config.toml
n_layer = 14
d_model = 384
n_head = 6
n_kv_head = 6
head_dim = 64
d_mlp = 1536
vocab_size = 7675
activation = "squared_relu"
norm = "rmsnorm"
norm_place = "pre"
norm_eps = 1e-06
positions = "rope"
rope_base = 10000.0
rope_fraction = 0.75
qk_norm = true
attn_scale = 0.125
bias = "none"
tie_embeddings = true
parallel_block = false
extras = ["norms scaled by depth", "capped logits"]
init = "trunc"
init_std_qkv = 0.0252
init_std_o = 0.0252
init_std_up = 0.0252
init_std_down = 0.0
optimizer = "muon_variant"
lr = 0.00823
lr_mult_qkv = 0.4
lr_mult_o = 4.0
beta1 = 0.95
lr_head = 0.0104
warmup_steps = 0
schedule = "wsd"
decay_fraction = 0.651
decay_shape = "linear"
final_lr_fraction = 0.1
batch_tokens = [16384, 32768, 49152]
seq_len = 2048
doc_mask = true
train_tokens = 303100000
steps = 9368
dataset = "wikipedia_en"
Each number is 200 + 20 x the weight over its row's rms, rounded and kept within 0 to 999. Layers, rows and columns count from 0. The size before them is the row's rms in percent of the matrix's.

# layer 8 MLP down (transposed), 1536x384, rms 0.0751, rows 59-95, columns 96-191
098,178,201,197,201,199,197,208,181,181,241,240,198,199,227,209,177,204,178,242,186,219,225,172,202,204,234,179,173,203,203,151,219,231,209,176,177,200,202,195,180,180,169,188,190,236,153,221,236,155,190,212,212,206,229,189,199,206,181,173,239,176,184,181,189,201,182,203,197,182,177,176,203,211,201,178,165,235,210,174,205,177,185,205,199,191,198,204,198,197,195,186,212,157,187,193,171
105,187,181,170,159,215,218,195,204,190,167,254,184,215,220,213,206,189,170,213,174,147,178,202,187,213,163,186,165,179,174,209,229,166,208,176,206,209,206,177,193,238,196,198,205,202,202,190,202,197,172,169,183,196,201,202,198,181,191,224,193,175,211,182,192,193,195,232,199,216,206,187,204,210,168,183,191,191,209,193,200,209,177,211,178,198,205,212,153,204,158,183,144,212,172,166,171
095,154,182,146,194,220,191,199,198,220,188,198,209,193,188,231,183,182,179,187,206,213,151,208,199,178,202,228,218,211,198,223,194,212,225,207,193,236,221,206,216,214,187,179,215,200,204,196,192,229,187,215,188,204,149,220,219,233,188,203,200,212,201,199,173,208,248,186,188,192,201,190,167,235,210,190,235,221,159,199,156,184,188,227,189,187,173,211,197,227,192,214,201,212,202,206,166
093,187,210,186,190,159,179,199,173,240,192,229,197,194,202,195,212,186,188,183,145,173,197,170,207,201,196,191,184,213,200,195,184,203,187,162,188,208,172,179,206,179,237,223,217,204,204,227,202,190,219,212,160,180,216,178,211,195,171,187,187,216,187,216,197,199,203,180,202,193,205,208,165,187,183,207,185,231,220,182,179,210,173,208,189,207,191,185,205,222,189,219,222,230,202,198,165
108,178,212,171,201,215,194,174,159,193,198,218,201,198,213,228,206,203,221,188,195,236,216,193,194,185,176,170,197,179,213,185,233,181,208,202,184,188,229,226,187,214,199,196,223,204,211,219,218,188,190,184,211,210,221,201,204,212,239,201,197,203,192,215,229,195,178,155,226,231,207,230,194,182,245,202,212,216,160,191,255,224,209,219,197,229,207,214,206,188,182,191,208,204,203,183,204
103,168,208,214,171,168,186,185,188,223,176,227,202,173,242,221,187,240,231,184,235,221,185,159,193,216,193,201,182,227,200,201,208,212,223,238,256,182,217,207,194,230,204,199,213,207,183,203,190,199,183,208,208,198,216,209,188,197,181,168,177,220,158,174,205,180,208,174,202,184,184,185,167,188,190,193,229,241,180,210,149,188,203,173,206,227,214,198,177,204,172,214,234,186,192,232,201
091,198,220,187,210,186,197,187,219,191,209,198,185,208,196,203,207,223,244,195,221,208,195,169,158,184,276,207,164,223,252,209,208,215,223,219,199,224,180,222,231,208,181,210,213,185,187,187,270,195,214,183,167,163,184,187,173,235,193,197,210,176,185,206,198,213,199,202,220,167,211,196,208,175,206,198,167,201,197,218,229,195,198,225,174,196,172,207,204,145,195,215,229,193,189,206,230
110,194,190,226,221,199,246,201,200,200,243,190,196,209,185,214,179,231,177,182,215,206,260,209,182,215,218,197,219,181,206,201,170,205,191,191,190,204,199,185,180,197,213,165,201,205,164,194,226,231,199,152,215,181,181,213,205,199,202,201,188,170,224,227,174,204,202,214,221,216,203,236,193,178,180,189,198,179,183,184,183,202,210,205,205,221,213,173,225,179,215,212,176,202,217,177,196
097,210,189,242,197,186,212,238,174,167,206,185,193,191,225,227,213,189,181,165,218,213,220,135,203,229,180,205,210,191,181,192,240,201,204,220,227,221,209,193,210,225,200,211,185,216,180,206,198,211,186,209,192,185,189,202,200,224,223,197,223,177,204,207,208,231,191,217,207,179,215,198,227,182,203,232,181,182,224,195,187,177,197,173,187,207,195,206,204,210,209,202,195,189,161,212,131
103,204,222,222,200,209,194,184,186,170,212,198,185,191,206,202,207,188,206,190,192,220,214,224,213,215,190,217,185,179,196,217,206,219,210,167,184,224,185,197,226,191,187,198,230,207,228,186,230,210,187,191,210,197,185,166,198,162,209,190,209,195,162,191,215,182,187,176,205,187,174,231,202,228,230,231,197,213,205,203,216,188,182,172,217,204,210,194,201,172,213,200,210,211,197,221,186
104,182,215,210,201,162,249,199,236,221,169,221,198,208,258,215,200,220,240,195,223,203,209,194,200,208,185,210,210,237,206,177,203,189,196,211,203,184,208,228,204,222,202,199,163,178,165,195,184,153,215,186,203,226,212,215,199,203,204,158,197,205,172,209,224,207,234,204,229,200,209,199,166,202,235,203,163,236,206,176,215,192,194,193,181,244,190,180,165,203,187,206,190,219,175,166,205
101,204,221,181,196,220,191,197,192,212,218,169,163,197,208,169,206,227,199,197,176,194,217,231,212,206,168,211,214,202,198,204,194,224,219,203,191,213,200,197,158,177,170,191,201,203,154,216,211,173,211,219,218,209,173,206,218,198,218,226,196,196,176,218,187,199,202,207,181,188,189,193,204,193,200,213,216,209,205,195,227,196,211,167,210,227,193,198,205,172,184,196,178,191,201,200,214
100,195,173,226,172,196,214,186,238,241,220,190,174,208,197,202,196,197,217,210,182,162,220,212,209,198,188,211,201,178,215,207,209,185,176,215,239,212,175,211,220,187,160,197,194,221,243,194,174,163,200,221,206,210,179,228,217,181,170,185,212,174,270,188,223,195,219,214,205,225,202,186,187,183,196,166,207,202,202,214,208,217,206,201,188,217,229,194,179,195,163,207,236,197,204,216,226
105,199,213,216,199,216,198,214,229,214,200,197,206,245,228,215,181,190,234,188,218,208,176,164,173,187,190,180,229,199,207,196,222,247,201,218,205,220,201,173,206,212,194,209,201,212,219,167,198,220,174,186,230,199,218,193,203,199,186,212,194,199,204,214,201,180,168,183,175,196,179,189,160,203,225,211,175,190,223,200,171,219,232,229,178,191,194,181,233,182,189,194,230,206,208,194,220
088,199,185,197,224,159,170,172,216,215,174,184,201,206,189,209,189,215,208,200,168,205,200,188,188,181,190,215,206,173,190,169,219,217,194,187,191,210,186,215,216,183,185,205,192,175,242,215,194,200,185,189,184,180,197,208,192,179,194,213,160,135,224,206,199,187,203,231,193,215,239,201,188,183,181,208,179,222,179,200,184,217,188,226,154,195,212,200,189,185,222,207,206,214,211,202,210
094,177,211,194,210,204,190,201,211,171,207,164,212,233,252,186,192,182,232,206,215,220,197,180,190,175,203,226,187,222,254,178,193,235,251,201,208,195,192,180,201,186,231,212,213,194,206,224,171,182,244,197,167,183,218,222,200,209,170,183,192,194,228,202,247,229,238,211,209,225,227,221,196,180,215,206,176,192,193,161,203,210,215,239,193,190,214,201,190,177,186,171,210,205,228,196,210
097,208,207,179,172,232,201,209,214,208,185,205,201,179,196,226,246,191,217,199,205,191,164,218,183,189,181,215,240,191,179,215,233,222,188,180,184,217,209,203,217,207,194,177,177,209,189,217,208,224,195,170,202,210,213,192,217,220,187,218,180,198,213,206,172,167,233,177,181,216,173,218,183,180,204,203,208,176,177,188,199,225,197,186,211,186,206,194,184,202,190,207,204,226,216,186,184
105,201,193,162,203,200,169,226,223,220,204,204,213,200,171,211,197,210,192,167,188,202,212,183,200,234,211,209,201,179,202,185,232,233,197,216,195,253,212,182,205,252,210,210,187,214,205,189,222,196,181,199,196,189,218,198,181,160,192,177,184,214,224,203,182,196,220,195,209,148,196,195,186,214,204,221,180,200,176,193,212,202,231,182,211,216,162,173,230,173,239,211,234,211,166,173,180
094,235,166,175,173,203,236,207,199,178,192,199,168,207,232,192,194,204,156,191,228,203,215,222,212,190,188,136,206,184,179,212,201,187,178,204,206,183,209,225,182,194,186,233,215,183,210,212,230,158,183,175,210,208,203,205,193,221,206,196,177,224,195,148,235,164,176,233,196,168,192,167,228,214,210,190,182,199,180,250,242,215,199,195,203,167,198,193,134,220,258,213,180,183,176,178,203
108,182,222,180,220,183,209,187,199,222,197,201,242,199,211,242,193,190,145,230,219,204,204,205,209,181,169,194,169,184,203,199,184,202,167,147,185,175,181,185,215,191,187,203,240,188,207,217,227,164,192,218,175,215,226,201,174,215,223,210,169,187,204,202,183,219,198,168,202,202,195,219,185,186,217,186,201,158,218,221,193,191,193,213,209,218,195,203,190,168,200,207,217,229,209,233,219
101,190,179,218,204,203,199,207,216,203,188,227,185,193,218,198,185,213,197,217,197,165,238,200,222,192,200,257,189,202,203,184,222,215,171,208,187,217,184,205,206,192,186,184,176,201,179,172,182,231,163,238,203,191,216,188,202,213,233,210,198,178,226,198,230,191,171,201,174,202,228,193,193,200,216,229,176,184,201,153,172,192,167,188,215,191,193,180,179,149,170,207,198,185,248,174,203
095,220,181,180,151,205,174,196,179,206,221,178,200,189,208,189,194,189,190,230,199,221,201,230,214,213,211,186,198,168,228,194,213,193,199,197,226,204,232,208,190,194,215,179,196,211,194,228,211,178,258,184,179,186,185,204,214,120,155,188,218,216,199,187,182,179,170,189,198,212,173,182,212,200,208,207,186,228,226,217,173,229,217,167,174,204,190,191,196,194,212,189,215,221,223,232,227
099,218,222,199,241,176,225,202,218,192,175,203,210,203,251,249,238,220,192,214,209,183,209,180,205,200,242,178,228,203,235,202,203,200,202,195,188,221,193,225,157,215,237,216,211,183,204,225,159,194,205,201,234,173,199,189,220,202,198,179,192,214,175,178,226,204,197,201,193,231,186,202,211,233,199,197,229,205,177,216,164,228,186,207,230,185,163,229,195,195,192,194,206,225,192,176,217
105,192,210,216,190,218,210,206,181,196,233,220,144,186,221,189,210,195,193,190,188,212,174,205,206,167,208,201,186,207,196,202,183,142,154,179,221,182,160,193,200,186,199,202,196,193,243,183,201,210,177,201,186,196,229,227,187,241,191,197,182,178,197,201,199,203,219,200,193,202,179,230,206,197,169,196,195,230,187,154,211,224,224,213,177,190,226,191,202,203,207,181,172,245,198,210,212
099,230,189,197,220,194,236,219,199,179,205,196,188,212,205,208,196,228,200,222,236,198,177,195,185,245,208,244,207,197,176,209,193,226,187,171,203,184,116,195,194,164,205,190,209,191,208,216,199,202,218,178,201,153,202,161,224,219,202,237,213,179,221,198,204,148,202,195,205,222,210,194,157,192,171,222,221,218,197,208,188,197,228,172,185,187,206,211,198,181,175,231,185,218,209,236,208
100,199,184,184,211,194,192,219,204,180,180,227,176,205,179,192,207,183,159,215,188,231,179,186,184,203,183,193,189,160,163,177,213,157,188,189,186,185,176,184,188,220,204,224,197,152,211,202,201,226,196,196,235,168,213,195,222,213,201,196,191,175,191,218,184,171,195,206,222,216,194,239,170,200,202,211,233,212,238,214,203,200,172,200,226,218,205,218,220,220,195,198,215,176,185,151,211
103,188,187,187,181,202,222,155,174,182,166,218,195,178,212,208,226,173,217,224,197,202,198,174,221,206,182,191,215,201,203,238,209,211,212,183,208,193,172,199,168,196,196,209,191,239,218,180,203,218,218,201,196,181,206,196,215,215,175,183,204,190,233,212,160,191,174,172,217,184,184,210,159,189,179,175,201,221,179,155,188,209,214,182,210,182,195,221,159,208,203,173,195,165,194,195,234
101,210,244,198,188,209,193,227,217,207,232,192,182,194,196,212,180,198,168,222,206,199,212,215,180,203,212,228,182,213,212,205,195,211,207,219,193,168,203,179,194,222,194,212,201,191,239,248,232,192,197,219,201,205,193,191,175,215,211,207,196,194,198,211,196,215,163,195,166,205,217,207,196,217,186,189,227,174,204,186,181,229,206,222,216,212,204,198,205,222,196,207,179,194,182,180,208
097,255,175,163,223,201,182,197,200,207,210,187,172,235,190,188,215,215,221,199,231,186,234,207,254,207,183,240,218,191,172,198,187,218,198,196,175,165,196,189,172,157,213,207,201,179,214,198,205,208,193,192,225,201,182,181,178,244,220,190,233,175,183,196,158,197,178,233,200,246,197,192,155,166,146,188,177,194,208,185,216,223,186,193,208,200,187,210,186,243,215,211,186,237,193,194,215
100,180,163,221,209,193,190,190,219,196,190,210,210,173,222,239,192,210,187,189,177,233,181,215,207,219,208,178,202,218,221,220,178,193,192,188,199,239,168,178,185,194,180,209,216,195,219,194,217,219,229,199,202,219,206,200,178,226,195,182,198,226,188,180,205,184,195,224,190,221,223,138,188,215,202,212,221,242,207,224,230,190,206,182,208,177,205,213,202,191,197,220,174,169,209,182,191
096,181,209,153,187,206,194,210,208,186,215,181,182,222,185,200,194,192,223,191,229,201,212,191,214,198,223,206,180,187,237,221,177,182,209,199,176,215,193,210,209,214,213,247,188,178,205,246,270,220,212,178,217,209,165,196,203,227,182,195,186,170,186,198,224,215,177,208,191,226,227,151,201,198,190,192,213,212,199,232,168,210,222,185,213,208,224,188,226,246,191,192,172,188,172,190,201
105,225,213,187,234,231,227,208,223,221,231,212,174,220,202,198,177,211,211,202,190,202,213,214,213,195,177,213,226,173,192,192,194,178,219,209,200,200,214,196,211,206,204,175,197,210,198,216,169,191,206,190,195,214,192,232,193,229,209,160,201,219,192,183,240,216,185,193,162,210,203,197,206,191,184,179,208,180,138,215,218,186,207,216,179,220,162,178,198,186,197,204,180,200,181,210,235
091,191,195,226,217,174,184,215,182,189,215,210,210,175,204,177,203,219,203,197,181,190,200,182,188,211,226,203,171,223,227,163,180,181,191,228,195,202,242,214,229,216,184,211,238,187,194,163,175,214,196,159,186,197,206,231,183,189,187,183,232,153,202,208,166,176,186,164,193,202,206,213,193,172,205,232,198,216,202,221,206,224,202,205,165,206,220,176,191,237,184,208,186,217,181,214,227
098,175,202,197,186,189,188,214,177,215,211,185,194,210,223,199,189,192,207,200,181,189,195,201,196,214,196,212,259,191,172,203,165,196,222,186,195,206,180,192,205,207,173,241,160,203,191,185,217,195,157,180,187,214,155,191,206,208,212,216,192,212,206,196,206,228,187,184,181,184,217,211,200,182,174,195,204,245,195,145,199,180,180,171,204,181,208,182,194,142,204,207,177,216,206,197,224
095,181,207,178,174,169,216,173,223,233,242,177,180,202,188,186,217,186,204,183,199,241,193,221,173,153,191,161,187,207,202,205,191,187,187,246,204,231,181,216,205,186,201,211,241,194,207,222,212,212,210,201,200,210,210,205,203,198,197,195,163,198,192,221,238,229,211,198,203,178,170,215,177,218,205,215,228,210,184,166,195,199,221,186,190,205,238,168,200,189,190,191,221,218,193,200,223
103,181,216,200,200,176,215,189,208,191,234,222,205,168,186,236,179,189,164,209,215,190,245,179,196,216,189,212,188,203,147,211,210,219,193,208,223,207,192,178,206,225,196,202,179,157,230,227,224,221,127,175,198,182,208,222,203,207,171,182,178,191,207,231,160,165,211,225,212,204,210,198,193,209,174,174,197,191,191,162,208,208,196,230,180,181,201,184,176,186,219,203,208,241,187,199,198
105,194,158,200,213,209,212,212,183,208,222,225,185,223,177,207,198,232,198,151,204,212,198,230,199,184,189,195,197,224,211,165,211,212,199,206,217,213,216,238,192,174,207,202,218,203,191,179,198,170,207,189,233,199,189,194,196,195,174,177,216,167,223,250,184,184,206,183,197,172,181,202,206,178,186,183,178,168,182,247,175,204,210,188,182,220,189,232,174,239,195,215,197,236,208,138,224
# layer 8 MLP up, 1536x384, rms 0.151, rows 60-95, columns 96-191
110,180,173,174,204,224,190,197,233,197,183,241,192,201,205,224,183,168,230,177,214,200,177,205,204,256,205,190,190,182,225,192,211,208,215,215,224,178,201,209,239,229,190,212,166,196,212,195,184,192,189,212,202,233,182,150,204,186,219,199,192,175,240,219,202,209,215,214,167,172,223,194,195,207,238,212,187,156,193,172,200,208,185,184,181,215,181,212,193,208,201,188,158,179,223,182,186
098,201,203,231,186,207,178,208,159,198,165,211,198,185,193,181,189,184,223,205,227,197,187,211,191,222,233,197,218,220,202,223,231,216,223,181,230,208,216,185,221,206,255,214,205,207,255,219,173,173,209,199,185,173,166,205,227,173,226,206,175,229,170,198,202,192,206,182,181,176,217,194,189,212,214,172,206,190,195,210,227,199,170,188,184,211,219,196,192,183,194,234,172,169,198,196,195
095,197,224,203,212,240,169,210,198,195,188,181,209,196,204,212,206,162,191,221,220,209,216,206,217,238,207,198,204,232,217,184,179,214,185,225,218,182,203,181,249,212,176,188,205,195,211,209,190,188,197,201,201,225,196,221,223,165,221,195,204,236,207,184,180,180,224,244,210,154,215,198,189,192,232,203,189,218,184,187,222,213,217,232,190,225,213,227,191,201,185,212,197,219,219,180,160
114,203,182,184,200,194,240,195,192,229,213,196,208,201,195,243,180,203,225,197,166,193,211,206,189,200,197,180,194,178,224,201,194,160,213,220,188,213,191,199,192,216,175,188,197,217,191,246,204,218,183,230,207,212,242,192,232,233,230,208,195,187,191,191,179,204,164,220,192,208,211,183,194,189,207,173,174,224,212,207,195,219,189,211,178,214,199,216,224,176,184,222,194,220,192,180,228
101,200,188,205,176,201,179,184,215,189,226,247,210,227,204,239,172,214,226,158,199,175,195,203,184,235,196,188,204,208,198,214,217,193,209,195,179,192,201,178,185,193,191,184,175,168,236,176,187,228,239,174,208,193,207,203,158,190,206,203,200,229,203,205,165,229,208,192,170,156,188,197,206,211,188,204,207,190,211,204,200,223,236,221,209,243,191,201,131,193,174,187,196,212,220,200,176
086,253,199,201,187,186,183,198,232,198,200,170,226,207,207,171,167,188,180,200,159,229,185,239,196,211,269,203,190,204,189,205,213,190,184,201,211,186,203,219,181,234,215,181,194,203,190,222,202,166,198,216,217,221,181,191,210,192,198,221,169,181,215,200,167,149,224,188,192,171,219,226,211,193,202,204,186,194,211,204,170,216,176,212,200,162,220,195,185,174,149,209,186,230,193,186,161
108,204,217,215,192,198,208,210,223,209,212,165,229,200,200,202,200,210,230,198,240,182,227,186,187,190,190,219,170,187,179,200,214,217,206,218,208,212,248,213,235,173,207,208,242,202,208,193,176,214,201,184,232,231,174,185,188,194,190,170,174,198,214,210,194,177,223,222,198,226,187,224,169,203,182,184,232,186,191,208,214,205,236,170,196,190,220,184,194,188,226,222,167,195,214,194,221
095,212,227,213,178,199,202,199,208,189,221,201,206,250,225,172,209,204,195,187,224,148,172,192,197,211,191,197,207,228,205,174,169,191,178,208,241,189,204,201,212,189,214,212,250,189,191,206,173,226,220,209,184,216,137,210,198,178,241,199,162,199,235,160,181,205,209,184,222,177,196,196,200,245,213,182,240,230,232,184,189,177,217,209,188,218,178,198,183,224,213,174,251,195,204,192,166
105,199,210,178,196,179,207,208,195,181,174,232,157,221,213,195,191,234,224,237,200,180,155,202,179,196,221,180,233,188,216,198,187,208,186,199,212,190,219,196,238,221,197,200,227,206,210,180,200,204,191,201,218,207,171,196,192,173,183,211,201,196,228,234,197,205,193,163,173,247,202,168,178,195,221,181,228,179,169,188,182,192,236,187,183,196,186,203,175,214,180,189,166,201,203,194,199
107,214,187,203,200,207,204,201,196,203,187,210,232,191,187,214,220,193,235,163,228,205,169,235,218,183,214,198,211,221,194,178,212,181,243,225,182,216,210,194,232,222,242,174,203,181,204,222,188,195,198,225,238,213,204,181,226,213,198,171,215,213,181,228,221,212,233,172,194,201,196,214,185,217,233,221,204,207,207,201,193,217,226,220,181,222,201,216,212,199,205,223,168,228,233,190,202
093,200,229,221,212,239,165,172,220,188,182,215,181,202,215,174,192,213,180,208,146,226,203,209,210,194,160,213,169,201,189,190,168,216,198,226,188,196,217,204,171,192,189,186,204,175,180,185,187,186,259,186,156,185,215,203,182,209,232,199,194,213,214,188,174,183,199,223,201,212,190,224,194,209,191,205,166,171,187,191,209,189,162,205,194,201,189,202,233,179,208,209,173,217,198,226,198
104,228,206,209,189,197,198,183,214,231,204,183,184,189,206,189,223,189,232,215,164,183,197,196,221,198,215,185,193,208,200,218,203,195,198,193,221,203,206,194,191,207,197,184,201,209,178,187,181,167,189,225,173,198,186,182,213,240,206,208,211,217,220,182,224,186,178,198,174,154,160,212,222,206,216,211,181,225,191,232,221,206,213,212,237,194,230,203,198,183,172,238,207,160,210,183,232
108,197,221,201,188,208,199,206,209,173,207,200,220,215,212,221,207,203,250,206,204,181,208,240,217,223,199,230,190,180,174,136,225,216,202,211,168,192,191,188,168,193,182,169,200,196,196,182,186,195,196,201,214,211,206,203,209,191,166,177,212,181,207,192,245,184,219,207,176,178,195,177,175,198,204,218,207,205,198,189,192,215,222,222,162,220,175,185,215,160,205,192,187,175,221,251,202
107,227,210,183,174,201,228,172,200,192,192,182,227,190,208,184,198,180,160,191,179,211,208,180,186,194,211,195,206,200,183,219,164,164,210,161,212,225,208,202,202,216,169,195,187,195,199,175,245,197,236,204,191,214,219,204,182,190,206,216,217,193,204,208,203,205,221,167,198,191,222,185,221,208,213,166,221,192,195,186,238,205,170,183,198,241,200,183,214,211,194,180,198,197,218,209,179
105,214,203,180,180,201,227,191,172,202,214,210,202,215,202,172,188,210,163,162,212,226,189,172,175,190,169,222,199,186,212,208,171,198,153,221,236,201,213,228,219,232,197,222,187,183,170,188,159,166,194,194,157,209,188,189,206,214,205,170,189,186,220,185,209,203,199,205,181,193,187,146,221,195,197,216,171,216,139,195,178,199,228,171,206,172,223,202,182,198,200,212,168,230,227,199,179
090,242,182,205,226,219,192,213,199,181,182,182,276,211,203,168,199,225,188,228,189,204,175,213,191,189,198,157,195,176,164,206,202,201,253,203,174,171,195,199,164,210,184,211,202,182,207,174,179,199,222,220,200,196,230,205,196,192,202,213,193,200,167,181,207,169,227,211,200,176,187,190,174,212,207,170,227,205,225,209,169,185,204,208,202,220,195,184,209,198,206,209,195,211,198,174,164
103,203,187,187,177,220,199,193,183,200,205,218,214,173,208,220,219,174,190,184,164,167,198,209,162,203,179,189,193,192,223,163,186,207,216,204,192,188,227,213,205,242,192,192,218,178,226,171,185,215,230,224,223,163,194,194,199,230,230,191,231,181,184,182,217,228,178,187,226,232,190,179,165,186,199,182,200,227,221,174,240,214,155,179,212,187,192,182,213,201,205,214,236,196,241,186,177
102,211,195,177,190,200,179,196,230,181,170,187,191,202,238,199,183,236,160,220,202,246,220,176,205,270,188,179,218,175,198,203,210,170,196,208,171,194,215,201,218,205,220,232,214,199,197,176,197,194,225,176,214,206,209,197,175,218,179,198,167,230,194,206,201,158,203,195,217,213,202,154,216,174,193,202,177,217,195,231,207,195,203,188,197,188,192,173,175,183,222,242,182,198,219,186,202
110,231,191,209,176,209,201,224,213,226,191,220,172,151,187,179,239,219,175,188,202,217,210,210,213,216,195,206,190,227,205,194,194,162,207,202,164,212,213,172,191,191,189,170,215,178,220,194,206,201,200,192,199,173,194,209,183,170,201,191,166,190,233,193,220,205,131,178,175,211,193,211,230,196,183,180,182,154,207,203,203,187,205,233,186,184,197,184,181,198,186,220,204,190,207,196,196
099,210,188,197,239,205,166,217,219,215,190,213,227,207,230,211,198,179,218,178,207,195,210,252,216,199,208,232,200,209,194,173,220,231,178,164,226,210,169,189,217,215,212,176,204,170,245,208,168,205,193,184,215,182,222,179,196,173,180,181,228,191,222,204,194,204,162,147,192,182,158,235,221,191,189,202,190,191,190,199,194,193,166,187,186,188,207,179,176,204,173,176,181,219,204,188,199
093,191,195,225,170,202,250,207,212,206,184,194,193,193,215,230,218,165,244,204,214,217,213,221,212,215,242,225,181,213,183,223,203,210,187,189,210,210,194,188,208,175,233,184,172,221,198,213,225,176,244,208,177,198,191,218,226,200,222,189,204,210,238,191,214,180,202,230,201,234,181,210,229,218,204,186,244,208,210,178,235,204,221,192,230,187,200,160,194,196,180,195,221,186,179,187,176
093,180,164,187,201,190,185,164,198,184,197,171,214,209,199,162,160,239,202,212,225,234,193,227,209,183,228,204,183,171,186,222,173,165,237,248,237,222,235,206,245,234,196,213,192,189,196,225,190,197,183,198,213,204,176,215,202,204,200,217,198,200,207,180,170,240,207,246,199,176,202,172,195,211,201,204,216,191,222,186,221,217,172,223,176,223,229,204,205,228,208,184,245,205,213,192,211
107,208,159,205,213,185,195,192,202,201,200,186,155,181,204,223,214,219,179,188,175,207,178,213,238,215,205,178,214,231,197,153,201,167,195,214,219,211,205,221,192,189,232,206,196,218,211,191,202,218,196,230,194,168,213,202,180,212,179,204,190,179,162,224,217,199,218,226,228,251,197,204,183,214,205,202,187,212,218,170,187,180,217,182,212,201,173,211,218,178,187,183,152,227,219,167,222
100,215,193,201,204,152,232,219,196,206,163,224,214,188,183,192,168,182,190,202,170,216,196,176,215,216,206,187,201,191,209,198,205,201,199,178,202,229,193,208,177,195,195,180,190,214,185,229,217,246,204,213,222,209,217,233,169,177,178,226,204,211,219,217,194,231,227,197,192,218,165,214,206,213,174,173,222,174,186,190,222,196,202,171,194,199,163,210,178,218,188,194,196,181,225,156,199
101,191,202,207,210,229,201,222,206,160,195,200,183,212,174,177,161,183,207,220,182,252,177,215,184,244,196,165,170,200,221,198,175,175,207,189,187,190,199,167,181,216,213,226,179,203,190,231,191,167,200,199,214,194,218,172,201,203,190,206,191,198,159,190,184,201,214,199,177,194,184,205,182,195,195,192,197,191,216,188,215,186,181,160,207,207,173,215,215,195,205,215,204,186,183,115,212
100,190,213,201,233,193,189,163,191,182,212,205,232,199,193,173,185,203,186,235,218,203,200,168,182,206,179,188,229,209,215,222,205,185,169,208,193,173,194,159,194,205,186,211,197,157,204,197,234,206,199,208,228,193,192,180,198,209,161,173,218,190,200,207,221,210,182,158,198,200,193,204,201,189,157,214,188,193,218,191,192,226,228,181,213,169,188,193,207,178,239,198,201,202,179,181,191
101,208,212,200,201,202,238,232,203,191,196,220,201,222,171,254,178,233,217,213,188,196,211,205,187,200,180,187,223,211,204,198,191,198,187,191,186,211,200,178,208,187,173,210,201,189,176,208,195,204,191,190,166,234,193,191,157,176,181,215,199,178,222,180,214,226,218,187,174,173,194,216,232,211,200,209,179,192,232,217,194,197,203,201,198,191,230,208,192,180,219,183,186,167,186,220,178
099,181,193,197,193,203,224,207,181,204,195,213,202,191,199,197,198,204,221,178,197,184,200,161,184,209,226,193,213,201,177,212,265,198,171,191,193,211,217,168,202,191,220,200,200,159,184,220,172,173,184,185,189,193,182,197,183,131,208,202,217,212,208,197,215,199,198,209,178,215,190,217,153,226,195,203,196,172,220,188,223,166,210,211,220,217,170,194,203,201,194,218,208,204,228,161,218
101,196,195,212,189,228,201,160,192,227,212,216,211,174,221,236,217,171,203,213,204,204,192,232,176,185,212,174,177,216,221,218,202,216,212,205,180,191,196,184,223,194,215,222,192,170,231,175,178,235,191,220,185,189,216,233,220,192,219,208,235,213,234,204,222,214,201,199,200,204,206,214,184,251,207,191,191,179,186,174,203,207,227,216,197,208,183,217,200,218,194,227,179,185,204,224,222
095,222,217,208,198,220,208,203,195,206,173,190,228,214,183,238,223,169,191,224,221,211,167,230,200,156,191,179,195,211,188,236,203,211,202,226,196,206,200,185,194,208,207,192,195,169,200,154,210,170,237,209,199,171,185,162,220,179,172,230,171,198,197,176,204,175,195,217,191,194,190,179,168,196,189,187,211,233,186,207,168,195,202,232,209,192,186,223,215,215,173,217,187,211,204,225,210
101,197,211,201,211,225,198,203,217,207,194,180,168,187,224,182,195,203,196,197,191,214,218,185,232,199,182,209,241,166,200,183,198,192,194,186,218,198,235,212,191,202,223,213,185,208,200,166,218,181,204,180,201,178,199,212,186,213,202,222,196,207,192,212,203,204,161,199,178,222,224,186,191,180,165,175,212,203,161,192,200,186,256,190,195,176,198,185,186,232,189,225,212,228,202,237,229
089,232,201,181,184,213,231,216,179,188,211,204,213,189,206,218,202,211,221,208,213,198,210,202,215,237,236,201,227,204,201,240,217,208,181,194,172,167,190,221,169,193,260,179,180,179,204,212,217,197,187,238,186,233,183,214,236,178,186,200,206,240,160,180,197,215,208,187,176,163,183,209,224,170,184,174,210,208,194,195,232,207,154,217,197,178,168,185,199,213,202,182,197,184,191,224,186
097,180,173,207,182,196,208,205,190,208,208,224,207,211,193,200,234,170,214,220,230,212,195,213,184,217,179,155,177,207,190,189,192,187,212,211,179,191,227,182,190,183,199,179,155,198,250,208,176,179,181,182,186,201,212,173,152,191,207,243,222,225,191,181,215,203,176,192,226,181,210,207,206,149,212,190,223,197,169,194,219,178,225,203,214,192,159,163,177,180,201,224,226,202,214,209,200
092,205,209,212,219,186,213,241,174,211,173,199,170,191,206,183,167,183,196,154,197,221,191,164,202,216,208,232,183,194,215,205,205,203,163,190,199,182,218,197,254,196,196,159,209,213,205,198,177,191,197,234,205,215,211,199,228,197,200,194,207,206,205,204,227,216,180,201,225,188,219,219,236,231,236,195,183,199,209,226,190,185,235,188,205,240,189,208,214,206,214,187,193,207,200,203,252
101,181,224,172,197,192,161,187,212,181,196,205,215,201,210,211,207,182,197,233,221,170,169,191,169,225,204,202,193,216,172,265,225,192,217,238,162,209,216,182,198,196,171,190,190,195,175,242,204,188,172,186,199,214,185,172,189,237,216,191,219,197,220,187,213,214,188,181,139,209,202,225,240,217,182,205,173,200,198,236,190,178,181,196,228,225,230,195,201,199,178,225,219,203,183,171,195
106,206,199,144,145,198,213,196,169,190,200,226,221,189,204,183,201,211,205,200,203,169,178,198,165,158,186,197,170,196,197,174,208,228,216,199,193,164,218,191,211,185,209,213,225,166,184,170,182,228,201,160,185,235,174,184,236,194,178,203,201,166,193,186,207,189,182,186,215,193,200,243,204,223,177,179,185,192,219,213,229,200,200,192,199,179,190,221,185,192,166,222,219,201,236,183,208